Part of a small language model's weights: 8 heads of 64, a variant of Muon for these matrices.
Each number is 500 + 25 x the weight over its row's rms, rounded and kept within 0 to 999. Layers, rows and columns count from 0. Numbers have three digits each. The size before them is the row's rms in percent of the matrix's.

# layer 3 MLP down, 512x1344, rms 0.0229, rows 213-357, columns 960-1055
100:485468529487493440532468507496554448500481520534474514509486520474458530495535475517469503507464498494496508529546491535490465511539467516553479489504508507485508524519469494525503532518493453523534488503492519446524527489518499505466496492574474452516464502488516526495503529513499535479
101:479463486481435487554454501485510486463498517473483540491541526496442498471547500499544527474514488500512468510460531443509507538493520470516523543495510559482502526494542520499496505466508491507505483499504494474473452495520468511544475478483490485514523501529504536519491529505445520489
099:488498465498462481473505504498549515486439503499517488507511544504498476501523531468477468536500545504529506478520511528483530492524555474547498486491482481474514488473505521523477504504481521540508534523489517533538496504443450474478477450451510492494471540455486487527491493515497489504
097:507540436477480482498528492443564470461496477482486467494473490496510496469444522481459486530500538526514493518534482507531483473442502505492453509471491471426532539492481472538498465527501502507474540509502517529468504502522541501528558478485505522543492490484503498482490506574501501573
099:524506499469518449511510499462505482460463476486450493506523479448508470546487451496523457543478479503537476511458527495484514523475471480465545526524506532494511461535471477484488476503473502513531453494530515533494493529454464506484481520531486497498478470511466517499501495486493499541
102:517532526453507521456526519470514456517472559526475515475500474506522463528528493526456431481482542523502509512505508503548513512484465547495499498492473492513478450501497519464443473512455515451512465532504476491488509476468517542505535517506508523512478499506477501487461465479493473531
098:488478510494459509504512476486488567507504530518507481503505484532459477492474501488509566502525526525503499501492491512468543502514444475519493470476483464498504502496518476513519477471501515444468473515543477509543507481480505523492504503497497491488441466483514513471452482507473492515
102:490503487489484490501532502524512528511505507508514478524497467529520437514497516493497484467524485551535490508583508529537484530492558512526500448517493444489473523488512547470497480501511513533465468539492459520510492480474513466504464486476481478501501525535509475528487479506497501509
094:498501491484555510465499476499498492518481520499471526511503494533510510523452462522521523467515487478479501448418523481515492501497556524468518510505481525473444530518490522524508483511504428508506456487513489530481498519505479500469510498543488494540480537484507480488504476506482468511
103:537441504504501506462507518525507513489530500525528491502476491481522469475504476475526538516482467468448483517502482525491516516479488518482440503502499551516487510493482463475531473528481470520473485475517468508525479502444498495523482497506500504515506436485470464486511492497453473513
100:498493490523510513516523535505474543480501511522486473481562501495482513523482483479510498545508529510536464504527508508512487561461535452498533488493531515513448471529542504517471510514497479495520497484483560464482517535504531531524467505510507452481485506502507512490548496493522495472
102:500515525518538516501499501499502550473472533570500491515567451515496501483519473441484495520496481543509508558522522509491551547484509545500484489478516486565535496499502503507510490505466476460542542508495478507519477501496481515497537540514512484501538490540496463503504517515509507502
098:468528498523472519518527494479498508484438529497493543503487489467480474509482487513486472486514501479497496474498477483490488541514512480525514499505513519479512455516539462467510514530498491480509537509455469495511522495476492536499488467462502461554499483547441519506497510514476488478
100:491569522479603520488470477485496466524493535557499517497538481499458432519536576487503497544533489534462465500455479495494494509500512485495489484480486525540558511520501512491505550508483460464483490522491495521495471508489490504514470519475476522532520501528546531549514495535523538466
097:481545501477496510474530480534491516529503514494502469471484490473485535546494505498482498479519518519529509527467535456476473504447502476495502499519535504522528505509466523491472479474508503513484478514513522483480507530553532469494440479504510523485482504481517510498479470511509495489
100:513462513486465483511477500500484566483476532485431489479488516524531513452454511509466568481527540479530519483514502495554530486503510492503493485529464527495539487502493516457488439532508505545488493505506475480522500512499493473441512509497473543450500541518497501536492504459530514530
100:504545512516480498522511524517504500493506519488452459569460515535522494517558454520486492511514500517502551531469475510492471517460530508483467551519527537489543516488523484552459503517480490501501470472507538547457493500441511512484498517482522488506520502519479485534540531515482513499
098:517482486522461514475481511544487535511499505500529521496481520549488484512480522470474488535447509511447551485534511480530542497481467489493466457513484478442492470470496499491469519506518491431495558478520524446494505523452470522503542534498540496496513480509544536501512491494469531548
096:518522520484472478507538470459502491505506522537513489493508510460486477512531473541504489479497498470532510456523491482532484554489497539452494499499521500501482471471483490517516520518499454502530497492521496476492510513466490543422529497501492512457489497521539474532479527487530495481
100:479514488512544504468550498506494535464497468498488468487461485479547493514455471540481485445505518494501467510469515505512525460515473540512479507465537540523448474525532484487499481508474452529488525496479509528525466528480494497468527452460483491473500521498498532540502536535502515579
101:489501554534541531491475470460488483470532535488510475540528510464496512463474508553529477505524481511475519459460539505450532506495468517487487500473506476477500519479478460478509492479504477457521496529514538534481502527497479476511520498448473549486539465538472549567497506505477488535
101:586463506489506505527544509513484489440483508507465432496511503525489510487493535500516480470454530503537498515497501502460446524513482533460483493539476529424512513474531450549519535480491501489443497473455482491504540479494506502486497475479529531476497485546506504552484556546532490479
099:479518496449558514494484526468549480504496546507510541519455512465495540517549490499466531498449511527518497497501512510508480487474508468494463480462483476544481496512486466476475494479467464446493479487534481572542503517513505573483511476527532470452446458523492468503526502497534486474
100:491494519503428485494487459518463472491469491498489459528467509516484475498509515519506508482473484453487526529554497500490545464475546500475552484539450502520528483479492527510518480490485508498442502478511511503486464529475569522497523498478472499515492459446474493533485522510506487514
097:516491485501501523500521464509536491493458538521455490522492447485492471428544461499506501456491475477495532487533471509480514475468516491465498486505500516454479514488464478486516504494528497502466485549455497497533549469493559537537470510517499472502501493543489484471524493487493508534
100:502538509538474502490539525482497475505510494526517482488541505493445486512507491459528494501521505477481481525484562484495510450512481524535539473485511445479466514493493493521513491510499502532534504524505505460454538509494496508477518537461500507462499503501506529487520508465441527494
100:485520507497485448483517503478538510493502475446484519527476464490481458526536538454469509496548488561528492488492474505455508485500478490511522503497504537510499504489489461517515528478488471491494497502476510523470515519516510497508489547492475520461465530480481514490474468510499527495
098:519488450520569498553498524512488465522528510519472468465529540487501459445469500513516507506548491522520492525456516503512514479491487508515487500500529502504534485460485528470508515571504501495447485508465485483508513444481510498511477500548537515468501530454483525460479519502498497471
100:449463523548490486521495512486505457500530523473517489512503507515537518552490451506505464506469492537496470473513478528513469528494525480510509481503479532494562482495497501505509510479522511485539511505494495557476538521502462557519529507506500505497512554524523493484513451528503472528
100:509493513521503459536450499443493504504524508492461512489492517541485480481510511508465478570477504471505541503497483522503456492491554518482492476526525496492502516515493521545494492513519515431480546458507498505514479483509483503518506530470515489442505483503478509497511495517493491480
104:496522519486501504509474485493484518502532504435497480495501490506471490488491509497517497483471516531482510516484515543481518520485509500463492528528482498457555514514497481510504521497467538499498470486514516502499485491498468519512534449478537472482501478518573453506511513558544516472
098:560536468486528522474460514474543452541466489452536492535497495486513485503531436445492470487433489502514535551516538492492512537465508482505464588492519468475515505486498487462516511482485506513487492521515520485466489497508514485531514489529462483453479460493508508456489475545511515500
099:535511486504523511436510518450530517526496499487519508534504506480526513513514546500526524456554480467520528536527512528504522499508493479440565487462458503502484497552521505461485520457504520537496531485488486497520477463507463471500495507507519471508500504463543472515508508538473532543
099:474499480527486493493531487476485571537529513546512444477514475535507442517506480505476544498517499525581491507461484499480503530522493478471480485502479519496497523558534492509487471528481526480520505488516527483513546515504510489505548533502464525459535542520455486487518472478500480487
099:494466492477510504504531448536505480516462447524515527515524480510483493551499497512509474535502476494443559486531485509459525479505508516504506510498499464512458521499498504463492526525485498521457545502514492466502511483504536506469509519505508486489527516523490474495502540491502505514
095:494521550508487494505482471542528517517453498498505478472503454438515500462456477486473518495459459452525513509494511486486474488473462521486509476501511499508480523491519492452518483502516471550489475479517481522499472484478517521480488524507540473525468516504482491504517473494500501512
098:510528523491500566489478474487461466472505456460522520496493468480478478465497504513515536472526453541475503521498540541478513473494489515469466499490480516502485505492520475528491504521504465447525500461482551455506509518549525513512475477508535483536490480516472512522550548532496527482
095:550536483540524516503541509526459455505482452492460480476508515533537507478484513516541504510523503515479495458505534467494515474519489505485499532500484489521453496523495500516544473533470499548522488519544508537522518500434536467518480511507468480467476513496533484459480462512488471500
102:482545499485451527515539484484476514522458522489463477475491536491429546505564499510472446485486501494489549463523510445513509494420475536525528536536440523536519549532528462520487512525528472500470449522511497543513493494433514513517457485509488496503508521499452515525486496537474529494
097:456545524505486525544474480480532500528487502435521464470534504527485478505467510463533530512469426530514502505497525481478523521475510490486512501437523552487503482482483502541500504506507513491527496486507506434478483513540498509495457502485528507501537524490472486441506520514481513503
100:522564454513483456540551477480480494480489485468486515544473473499528441513526503499490470508483534484550503455509513542508493486497499473505530489513491506508480527484490523489530484525500480514509462508466490480465486471499525515495433527486517510515499469562489492495503484546472513511
098:486520516502487504522498505475487482475462570540517542532475533493471501551510478497500486484475454507505499498446513498497486476501521527544501504551468518547471531514460518535469472497489512446523522485477546505465550480507507512512498493499538493506474508490475517532523518454496495497
098:473482496493530504532478470500500470522512541550520500498453493500510510506496496505453490528527496496545524478460518520501472519485508496491449512505515503539514526494543440526464499501535493499442509498543447516521485495483485483502520519452473489426517519495519539532485498548524476496
100:477497507536502486542488516502496485517530481512419501494509472486528489502524484488533485492505507449497512476481495540498496453510508446508488504500564565486465554524482518485497502549456502518506506516504488478462509542534520455515476443474538544506490527474446509533509495488522515509
097:492473515474522493522494491505508511479448521498520515497537499519469517468483540515495474526534503515501530488488516477533540469465498492470507477532510496528543481519474484508490498506496494540462489523529492504516503540502464514496529499504489493494487484511477523488520524503515489498
101:499531516477454504502506528479523471473496497483505478505485495486539490529495488470556516476521484506541543524506486541493436538505504493462508520494534502550485482475516516522494507491468519522530534467496510417506450495512450510496509512469513515462535548499509490503540472508495499486
096:539456472500454552508487472532464484501507468516501502543444503498487508494500497536501476511496522501462517507522475445502510488513494488497518539543486460509477470517477498531463490478459498509498528460450478516518497450476535451461473519471455475468495469513472462484506521500522485482
096:532461508510486492447497491561510575490491512488480510498488483519482503543524512505489536508531495511473511489465498495490552487498512477523440486533521530511489505472538545513499507473519512482514498513470511472514509457559482515548487482539537481450489595488517504512458487455524542470
101:551525465443475522557487438495522485508514460489543475547468487550446485477475533531477491472497509505450478482523534524530509505503528520456478480468538476527488512496530505512510524477497472497509520524512532525500485462504499503528539465505490470473482480508513526517464513518476471523
100:554505465466469469498489531504500529504474516508505464518487490508545475451499517513506519554468467523453481492523522534528494514506513516485427507514479542473502519461505436498499487495536483516475499498514497491470500519532482487493499542471522490498480553500528480505507465507538521499
096:511503490477511482537537509465531498474503495514483469438453515491489502521541536513475488440494498455471534536524514469499493511454509488524559514506522483534462525529500517514509483520462516477505451487487493484525481487490527486506519497460502511495511498547480468547479524513500477555
097:509501523467454471479511421543516498500498491513486530496543528495480535494540504476467520450489516532517496552517553497475486504488484502540541535541476526468488521485480502487508489496489533529532507467517525525473487504507476493522484486524527551496534538489454504526489518466497455511
104:493483500509499536461496544522520509498520501503478530467500495530509473476485497490470486514505509482481484515520492457515520466533550444452466477506573504502488514496512513528517509488521437517504503563474513461490499513505497487482489495541502526495497492470510494487491480437472528487
098:466468523492470494480516502483505504484545531485506490523502529501514500486510537507515526505530472548511518464523497536499475477481480513538531453521498539481515432506502538462519482501480534513420520459525535521476494507514520506511493484495522496519524507486504503487508524492547522497
099:478532480484523470499524521539496487501501509494541519537515497461494498549470507521473506502488460496528519499499506543503513485507563493504526457497458522519494481475476537494490505487510498486537497518466536504518469500515499479490497545505493547488515428491483516478473516482530487464
099:525511524486535506495505487501526477461482513549481514518515505506496533439470483524496492476486503499518454455504512448528525514507484529551546494499501508473518513502494478489537526487472488481526502495484496487507470494477499504490539513531522455524493507532529517456458503514537477450
101:496478477501466508524517514440523501490484459479509515474522517509528512474507545496514473502473497442526507495505486503509513475505506499482470508501515475514455497480492499518518513492534514523535489563506477537493512482466491484529522470496496514552519493517509464483445502506502506514
101:523504505510494489469533504458495462484501490480530556452484514489547498538525509500541497521506525522473437466503510489545474493511557499471510480470502507525526475531494514513473489519483471468505463471503498533478527502521498499499485521459450455491525494516521490489544476501472531554
205:509494491530534475475512494495509550511507571486485553505467497479541514507498471516451479512510525485511473471449540507520485479509487515470492492525545534497499524486463514512539494507457500418459508538491469531499508518498469544518524470529483540436518500473480523492486468483486499508
100:526508527465542483515519495437529473513504524514485533540470478457476483473468487478523468487479493479469546513507494515490469504572496497453565492506511490506472479513460472498511502493498535509540528505519505470496499511486522540530496491493516511507498501523547509529481546500511441524
099:476491489488492493460514517509515510485524498484510444490504517470483536531473514477483488494533509486505469498550468514495490536487489507505498475517496471510501472477523524485517475533522501515505513532500554450478483480564521496473492489458495465534513515477527526489486454502471491522
097:494510477476492478493497482541483490493479540465493472494529508514501510473529481488484538478520486489503484504526480531497492550537490505473481504472529497474511501492502526501484497481467496437534513506489469494547501480504497500525520520528443497497507501520477512486517532480487459526
098:473510497545479475473474466493524561500480506511502489473536497479494486471485490513457485479521448497514502536474531518492493534499492537501521461524493471544511495486477535562507472530496514541475517519498506455496518502470531482496510522511481473517508508509464499508488470500489516531
095:440505440503557533478522488480478481493467471498524494518489490483529483503525470490487500523578510497479517541491488488513483495527495494462502489494473487510514528529542522469493485496497462502495492515489488515559487503516469495497513521480464458488519495512462454504519456524505493509
101:508447514514476538449529482498466470485496456532483464511508525526524485498519520496483479529459459471558503493532485501480494494478493471543463547521521496512537513485455502476480552516528499523432532476475525488527524504474496504531516512493483488478468470499515517493465492460498520488
102:491522500501445515525519509507510486514520466494479521503517562475507509477521481499503518455501495530494529499533519532495477508460499488563502547513480515541538512523505499458502477483493531491460515498492514478494484514523510472506453462526492489527498501517480504502532463495493500464
103:491462483492494508494469494505522473494511470519475518510488488534494473501513508516508470492481510523514488529522468491490518524513498524490462515496546535568486524478469449552512518485487514530507473476488484462490432549518499492494479527470496498485510478495484541536516532481460493548
098:537494493534506512522509445511504507463487519497497506566545473476498484511459510512477530498459529486521519489509496473493479506498532528460470483487501510520479524491498516493512504475483510479535537532476516495497476507481523513501506516521489504504497487474505503490522494521451484508
097:492514491489445479507489485529546507515527518496475505511477479469456562496553500484485530483439473499497488489468523464491475520450487423513538519506507502491506532541530497467493497453480506477484472521475516475472516506532537483489460506500498471522481490493472506500492492511444453471
099:511458560544556489473511507548484469526501536529488533476512474483490491480517492495544495510498516503486501464460476506528497472491503471531474513489475471558511514519518479480511526469473469536487474507470478511506518517517480555550483489505499498498489517479521514479497486496466543471
111:489478470536499514512428508502517472491498402519509496492519508472522520473487511506519512496504490486494481493502481474469491475488503496457506491506520500526518529525469486523470515499482486568494483499530512476462470491512507480548503497483489452453476520492496488503516525487517522485
098:539458503506500509500502521533519494524516503487500497489532491511494506491542508511477534536507481520497549457495491484458510501494471473489487480487459461458494512480495518535492524500455493522566493525552493530515518467491506524489457522488450492479519458459497526468484460484464496500
096:484512515496485465522497482482496518501528519519504471519496512501470509468527488521470493483470497509554491490500489453489503524548496471489514495529497509501473500429503527540513560499481504453464500520508524509541443530531508530466549519487523511472524485519517474519481531501468507529
104:510517506463463536524501482493457489445510482523474498463520498519509451509476509505474448477505513486518495508523489529475523479465525511491544505493487510483521529486576520539511514494516489514477484483479507562524519500501492439439511532483455495517487460536528525528513484509479461495
096:517512511499523526510508451534492483491504494472523487534534520519502466447478477533495509465488462530535471507481506502490499528534492510514531507515492511487510497516528522487505492532515516499528515481489529506490481515507549506506481508494495516467479544494463499530497503491535478461
100:468461489502456502531463493461501445500451497517486507492521495509532517497459515507528501482465490550454501500524470493503480516543520528516541484525517479494536476517524539500483536469512479470547513508504503558507485473514487490500469496505546495533489527485469489454491445542490513531
094:501498515442487508518503524476502529475519518518500505464515539528527494512525527502502486465517513517520518507488466488508525473457509475501500529520486527490511477497542455514511495509500479482483485540502490467471466488527493493508523510475507498474495428486520480469467531472492504494
097:512520500511491493494502524493452495442506531501498541479482538517486454530463501464478531496489505496566504484538481504479492498475506503474467468485513502508485472521479523519483511519528448538479444478485482506518501490499497471507491510511473512456487552483510515448506519550493482477
099:500512529495555519500435509506515474534472499513462437493482507463505509479464540525515521479521477499509522482534488542492553491503522500528514502487525506503520511515480540500505513493484488470526480510476525470530470486500510518472493468495517505488480517500473510508506529500462439477
103:500553512449493487498536489481482562447528536458483495459486505484486494456494442488511511512515476503480481493495498481465489520511488485505537497500510474480472512472509507505468512495487520489476522508508462489494529493531463516497521496484523503499510456519473509485503477524521494493
102:454532493522493443505508485487492467497490497494524513527520498529474552477482503482505483489485460494485530510501493518527511479507507521488489481507514508524547513499505546505491493558504506496448486552471475468503507462517467489499471488492513560486475433526516499489481519503479479541
098:533480525525487472509530520549475529502478461516472492510505512521514504497537531460492470524498482510514540491484459527495515518484540520521499534511516529436522507489490499493502502497501512511495497539483500531469539508499507528513502500552515507477491546480473522489512505509480536493
100:492523524491486479506459516518536502478525490485499473515471494461495496552503457523472509488523515496499508510472486489525479552504525505522501450552472519475497502531493509471488516502505458490532497495479512490489554502527494496484461496523548525479507538542510497535515494499552466525
096:485463488509486480456499495487458450544480489477451509539492543537528490500518502492491499523500478512542496504522524556491482434498507531476510471500496507480494535488493472530517531508510478484524522511502532513469488513505505523537545506518518516510483495504494470500516506515493469469
098:477532494500518479534486486502489536480473511562472517453488469535524526492526456503464525487503507523489491472452525505505496499494549493478505496496478509500485506480525468481519504467463511497465500485452509496506532504533483493520537493516499501509507498510462515464437487445499471494
094:512507510469554489476527478518472526531523521497500485477484489491504529500553461521524496493522472512462471450505513484474512523512490495540464529518532581510497462497512495484508485496440513479504513509471476469499525491482502509494486529516523501476522527488501472466465472484458505466
097:495504507502476460532520552470494480495476488522467491517521570512508460519533575507511485520532468507514447489464504486483552513518488494495523504478501491513506531465467488523493507558521496492545492462513517490490477532486463501502515440504485483475547490510531530506475496520483519456
105:458534458510512482466461513494483497499497542491537538517478474479498497453479532474455504513500488456506525487512519489512494518514486495485522509504493462528467511472514537497524491478547493429459521520512536541496535507466478533518507503516535473513506491485514449545422464468466506505
097:492513455496518529482539541465520520543488517487487455520497504502468522540535472493514503492502500462489496513493544515485499500487516453496513514533501522497511474494468495518492514526512544490482470481458468526536522463549569459550510472524435506535508472496508482494442532465515474507
100:510446499459520468527546466496502460509506499440467463460494507507510456515517472535463513495517510472479497453458512504487557441512493491505511501500461473533500533482525501462479497505496472497543504460517460540487470543493442502476496455491505492474504524517528471514480531510506548487
098:516512552525428505504542504535506480495468455529528434484478493507501527520479489516473453465496496505558501522510500514490533501524490491467514497490483496486551496457487466510482494533505508538457522515454505489501526511515510514515508490505498511454501472491472495514472491475481485468
100:491473492480485502480475493488536449549475492533491510523538498494490523498469514545481507503483473470534521536501504511517504464483560527498511518505524543462469471524500521511477521498478468527493499482507507484473511493503546467520484448485526504511510496489517483468489499449521498471
101:519521486462485498528555473518480494517483468504465502486483487497508497551524471502484506497504461513507526491517540507519516531441472533537471495542533486508488465547512514466525509517482501492561508530486512536475455504506498490514527516472481463493479540496513526497468460526454473513
096:526508511536467461530491469510434502520487469497501537524496480530500484466503513523494481510501467484495516502560453531491508511501544515475502491485503521507475494517535457456477460478497497477448496455551493507483525502481517500478522487466505465505486459517527499507483488518549516503
101:532489491521546479497496508526514491494484487523482501514503503517520515491526532495541505499507499511539553491463535487468483456504536496486468482508528516490493509494513537517490497530476500513454510480469472469495507461475482514532470477482481518417507479500499477561501469490451497459
098:520506491453513532539467504545507532493468497467453539491474521490495483486498502502501518513534490567498487480526530470503517524528493512491520504495540551485494477513497515463479494514527474481518512496481512496487520507507454479519524435501506515472521499511489505563478557513556500489
096:498493509490524489520501478517516509464551471523476486493504557537481532483486495539488551515478468448533547461488504510515512485525529519495477457492522556512496441504537511562492521530438522452519506488521481511497489501513470574479479556519492494512476479486506523496481484546525478465
099:507479514475477492462526465508502498518482483482475512495547481526494507510536522472513494479498473504526434502520494455524495503494498438481491485514501514514561537498501484521512511513475504524487518526518476527494522506492521500449487523475499527494482455516529489475460477517520475510
103:511464500521464501459497477497473525486498473548483481567523483509517474475495508454479538498488504465472540537514449497512528504476487521522498486518507483570472483467564504543459491499545514498479518516482480490534464468475527501490484471490438541506515457520532499495489509514495465507
100:468452504491490496509479510518510505505511508516544507486501521529530503485498447490485522478486490459517486487471483509485500494476549504479457503493530461495497544502503513503534472510474537471494484541464471443481496514515522512465490521517484477516481533462487527485461441501510498537
101:513446501481550514497514506531482498507510499491496493473548483461507532512485509498484484484548491486562502532506488477501495518529522501522496508496520470509501471487534510465496473476512470504487514502506526486531535500486490476527468472513513515452492535518501526471491493533458473491
098:553529559455548501503466512533552485488506485470499456533511508493501450524502510500504477511493517483488511453492498530499495527507510538466500490511488500507506512526490501533483499485491462510520505533547479531469469533520497445528465496493504457500485510526483490476522486468547551467
098:519507527507469504503501494516511491507502438537499503505540530507555502495495516497529515480515469532477541515469430497483516504479496470514486513510476511561519498487475525481503500476521506526498492501522479493481487459549479510500490479513495527483498509479496515486506525494505594470
097:468510481533488507529539507503470523514509557496487530479510495509528527533494503487484492533491500527503457481516494476519545458467454512431509502527520506483537500509475493511518536494512529494538502520504516501468469483491515487521504543538523501482512505456498529490470489505501483515
098:484475502522467490478541524509519495511526511477531513528480519477440495464509471452461498533474504482518503486507489486515484501459533518510460530517508505467502497509518518522481500454517504481525507505494536501532478502508458491538475530462503513503509529487478521475448486512485484514
102:473464497506526533517474513519468541510496495487496528467477484519491496486517510515564491530492525496465527512505486486508498498513552482522550437532445466516469487504517518526510518525567501480464537513491490457527527550502472515459505493484525469490481547558488515497506520526477519482
102:473474494525552493556531471468515502515495522524478492510516521482517497497465510528512520523475495500454453526484512542490517508485453520509561512474521489520504501490473536512534483475519498478496530487480456530509504507572472521501451434495511497478509503498514517488501500518490564542
096:503574443485496480474486498471517562543510480510513523580497531499484534502460531499508517510536468492488509504493485494492513479510531487534510476516522509567521507516484483569480508490519525531528502496515505486477473439517515498486476547514470514520497521527509519512490454518505486488
102:523488493532552523457536490485533472489500508446511474504515514539495498476522513522514455534493458514481497485573498528519500519544533505486456514521473499525488503527465491524482490527472504535501500448532481506491505551524513511504516478472469523480518510497478468480492508460466497471
100:484478477466566471472485474523507471500483506483516520512529512461530457551472501519501524508516501440505491494536461523488543526547538471525493494514525481439475539513485517485486510541499478538503503515480519488520485523522521503498526520511492515497478497483461478558510494514509515477
104:481528516499489500567482517524500489455514537513477540493531488522502476505489500503537483499487502463505519504517493519484484489471486548505497504490518471492500530513491496490481475518455532477504508535429485503475508517514476491501464496473482471483533495536496472539479496512518496475
103:485534535504544552501465492451513539501484532511472470498528490516517533522499433468498518519496492506496476513484494503500500465493512536515539514470511468484491477456493468528512471476527510469493503470531515519510518482565495509468514504465492491467493488507507481470478483475451496522
097:490460496498495544526467481485513549535494460498494490521477507447535568480550535510511509515493544493496493535556463508521481518445480500544513491497528498518492505476472495529526501531466500558472504458506473504521492426491467501516509517501508499500445445496525476480483470524526511509
096:511482456475503497478498514495432502505487481514499476476517499499467450438466514540498483528487498522508531508496484537494508507499543563481499475526484461473532516496477489492482463459534480505519463517484502483498475477495506506496502504467460471538468512534498494443466495488550472466
099:522518523495473489508507535533518534498546523482522542506496513469553514479436487467476490491523486504522529495497541454475502494508461477507501473520525483485517501510529523472526488488464519503491464456468510469481512529475540508514490485503537513493489520520493500494469515489504523536
101:496502464514478519515493503501504519491490510533467460443452487509486532484511508462495441543516522502476507510488478553512517508510505486471455470521520531499486488458546486529494537511502467481493507466480488465504490511451496515471487487502475534470484492509534493487523488523462492491
097:481502502502476530481511533499501513520491502501518517545504496526534443531530500538497471476487490504527512519546489503511481496503483522486457523483526498510545474474469454520492509487477497503513449468491518517469518470486525521518487495483476510458476507481465503479503503503496496472
099:520489497531480477533482524493501449524547501525471526567467486473498488515516486522516522512507509494484540516509509504450493523477500485511503534481512468438503507507510493497509559502478497471479524505442542506531542451523539497494494500488482478502491517469494469486471512507515515534
104:509526518481540511500490463563474521482536496497486486513475520545483537500495474469490487460451500531505453479440478484499518531507526489498463501507506540429495483491493512460506491549508515470513491495468464502466478524535529492502439520513511475503474485486500540524493475488554518483
101:462519516502503503543519502471495508528488499521498503509492501530453501444472486512534510528499503515522529485502479516512498539511476489485465475479514519501466515525475471482485499495516497528463469498513504527494540511526531507508485470543514511484522539471467515511557510483501468495
099:509442475532470484500478495476497508490483466508461463478493478508502504515544541500479501509469515518503457524506486472490477477498460513513535470480503518519472506509520500477493535473486488522552479493471527524495519517469500493511495538492503477565484476505516492530485529505509493504
098:512502484473491475445493510500470485515485485512522508494538481514441481510511501498443516495472514510520494533468524486490484511511493511519488486525483492482480590488506508489476512527466467505461506502467514503538507502462471465475494516477529470466486510486540489481507482495499509512
102:466482479521495507489509487463480528512472517465529530484508477490536495553508488548520469483532548514511503502507500528496527525524501495522491497513493459469522487499487529515464429473501468463477496526486504530530497489508490487523520453504515501510527473550446456495506524517489522517
095:516505531498397504515499553490561499508524491490508498504462494528505475491476510496515515499519519562471486492523473485482473501526484489484447488510495511499483497468505463527498523506518545550471522501472471476421482512514518516482494453536526485496506496502502482543510537495495499515
101:471488510494492512524476494534510466494484510503536519517495513466525556445509486531476512519499489493540508477510491512524487548528495507424532551491493543475468489492521476466486467497479513508471518490543522518476549510490485498484484482507535517541534405461568551540504516497452527540
103:498487504514525485513483508482503477511504510465482478482514506506542496476473531473489488486471545514543502514466490509512464465480462501455465508508506460527505477481472528512524482514494533456457455468505527500534514494499524524475500474505511491498482444517487477553506546469491499495
101:472501485521511513501495491506494532456527520512519516497488520460539515462495507470439514538517521510436489493501530524500479499527428517506473471463458523470473503440499515431470520519519506486495524454508492489487518468451511533500478501549506503503490470506480499513490526511516476490
098:493499503494521495526512487515515480462484451477508507475490542522525503511509499466443507467462496472514474501507509505525509498449500476444478484492503511496497487490540532482474484488503497526462480488455556491495445483484486483495523502478490502511469524511487525461504488483518536501
100:454456502485503462513499462504476500454446514484498478496516514488543498548565472457525488482489493469471500529494499431523509473528487532484536488480517523575531500479518468474520505476520450562485492509494478503539497516491483508525493459507476475546517527471494487468478447499493519443
101:512482558484525493476519510484522513498542540486520459505486518498513535524480469529491527446555496503459504513458517478496493482499484511513509515493468500502502521465535503479504450474476493473484505518510524469527533510471480479505509520516528497519508492478482506529492485494469496502
097:501496545521481481494485497509463510506501527539506521514492526492524521498499483534523498481454481503486493489472472488509455455466504524496478502510492542522522485496499520508512523472533482509478531508495503499483487523510504488518499522480506491517501485522488532508503473513489511465
105:464489498472496490492510480524450491503472468469501439521532506496506514509510526489525479540497467488470528503503486502480482477498487489515462476527528496533538471521501503487520531538520511469489551502515485459525472514498481488507540524519527519484472455518499491502513474518545504507
105:536503476442514510463524546511507467515507494550432482514473509523514522509480426517529504527494488507541469498477473521481501510462467476474548511483516506508504462515515448505513482452514491565515450492519544495529463476529465491510518490436467547492474502477537489526509476488522501496
099:466509522484504511495540521487476478503523508564519515503534457498515492511528518489464480480539508532494520505479499450474548499466478513517476488505502512528503510487466526536490476524448498493489480492460498503539463490501524509513525504508524518495469509497517480533506480482471499470
100:534518492501471471507518514495492481549479504482498509531526476506489497499480441488501466493517507556472514508515457505521468497503512498458466496503509507522496432509509471504490470481552510497488490498500517550514517483488513512506491469486499473538493474538529515466518449478477478497
100:483530516502489507463471522469490499518541516477500453488535496516480559483459534466522495490473443504533511473526476465531539525464505502465536491494536484510487504500480516469519516510534479485488476474539471492488474495504489497510519461500511481460500530507503511481485526503451495492
103:462518482439503463512450532470534477501510535519485478521465472523497499483514520485481504479536455522506529527543504509468500491508548489512502484512488499481488474494501515533486473476517485479509511471521505505554560487532557470472497490493460450478510484526453467491508498423547540470
099:504533489523508464479492467478517493503550511504477473510504513534500521520496518519509480519495450529501483525514475490489506501513495527459441508501502567516503512475488447520469518484524477498528535433517517507471481530524521536487534459507515507491505495498486468478493520457492505520
101:496510513534479488521527447457508514513504488502471541493483505519466524481547519509462531497491531509478532523502465467519509487512524519476500548518484501498480518487498484449468484523505492512498451530486480478525491518543501522533543525458527456496473450488471492503510508482513498528
100:494463525463464478518470509484515477435501544520527479514540496463534524492527479534465513493510485522499506523495496526430508452483516493487507541478507471511508521484499526502477480511456506544504514527517503521479488462491501459529511508455485486494528477487484496526463505487541485527
101:474525495456500503514501512494450533470539530461530485464520490503530489504481506485486465518481464434465472479487485470483456478527529524467493496504525483518477548502492471480521502478480446500495493474490508508515494486450501510502424509457491462481499509435522477545533507503486483492
100:544532530509512521497496520523557478459500522494461467515522518494552541534468472475485504493504474471554508481507504513461513497511522491477573469477479499548475512540489558538526508505489501524516517504485517467490512467492544554481492509523522479504475496505482517482445551512512513480
100:489522500497541438461504509518499420462520441516521542491488517518500437493494469538514471517500513552494486513478494503524503483458559503550526528483519499512503547496522539505506538514489479538481454480467485510472492523543471484523495512493477489508481488523503518503472494505465524515
100:510519494492459536517487463479525512493437481471505427532512486495472497514532504502527486528471469486490490523481513535508494513456461516508468505488493471465489466476449494520506510491508491494523457468550509528460515496468513490482476507443502481496475540504478461490495501525508476509
101:477485472476510487469516484455522485522530509488513525523481503498493524545510545515514518514476496491534499541501501495510523537493528481484453460520476529503540485490491485517515474469524524494494542479494534476528478553511465527493485523516486531503486494525447454504491501532478504550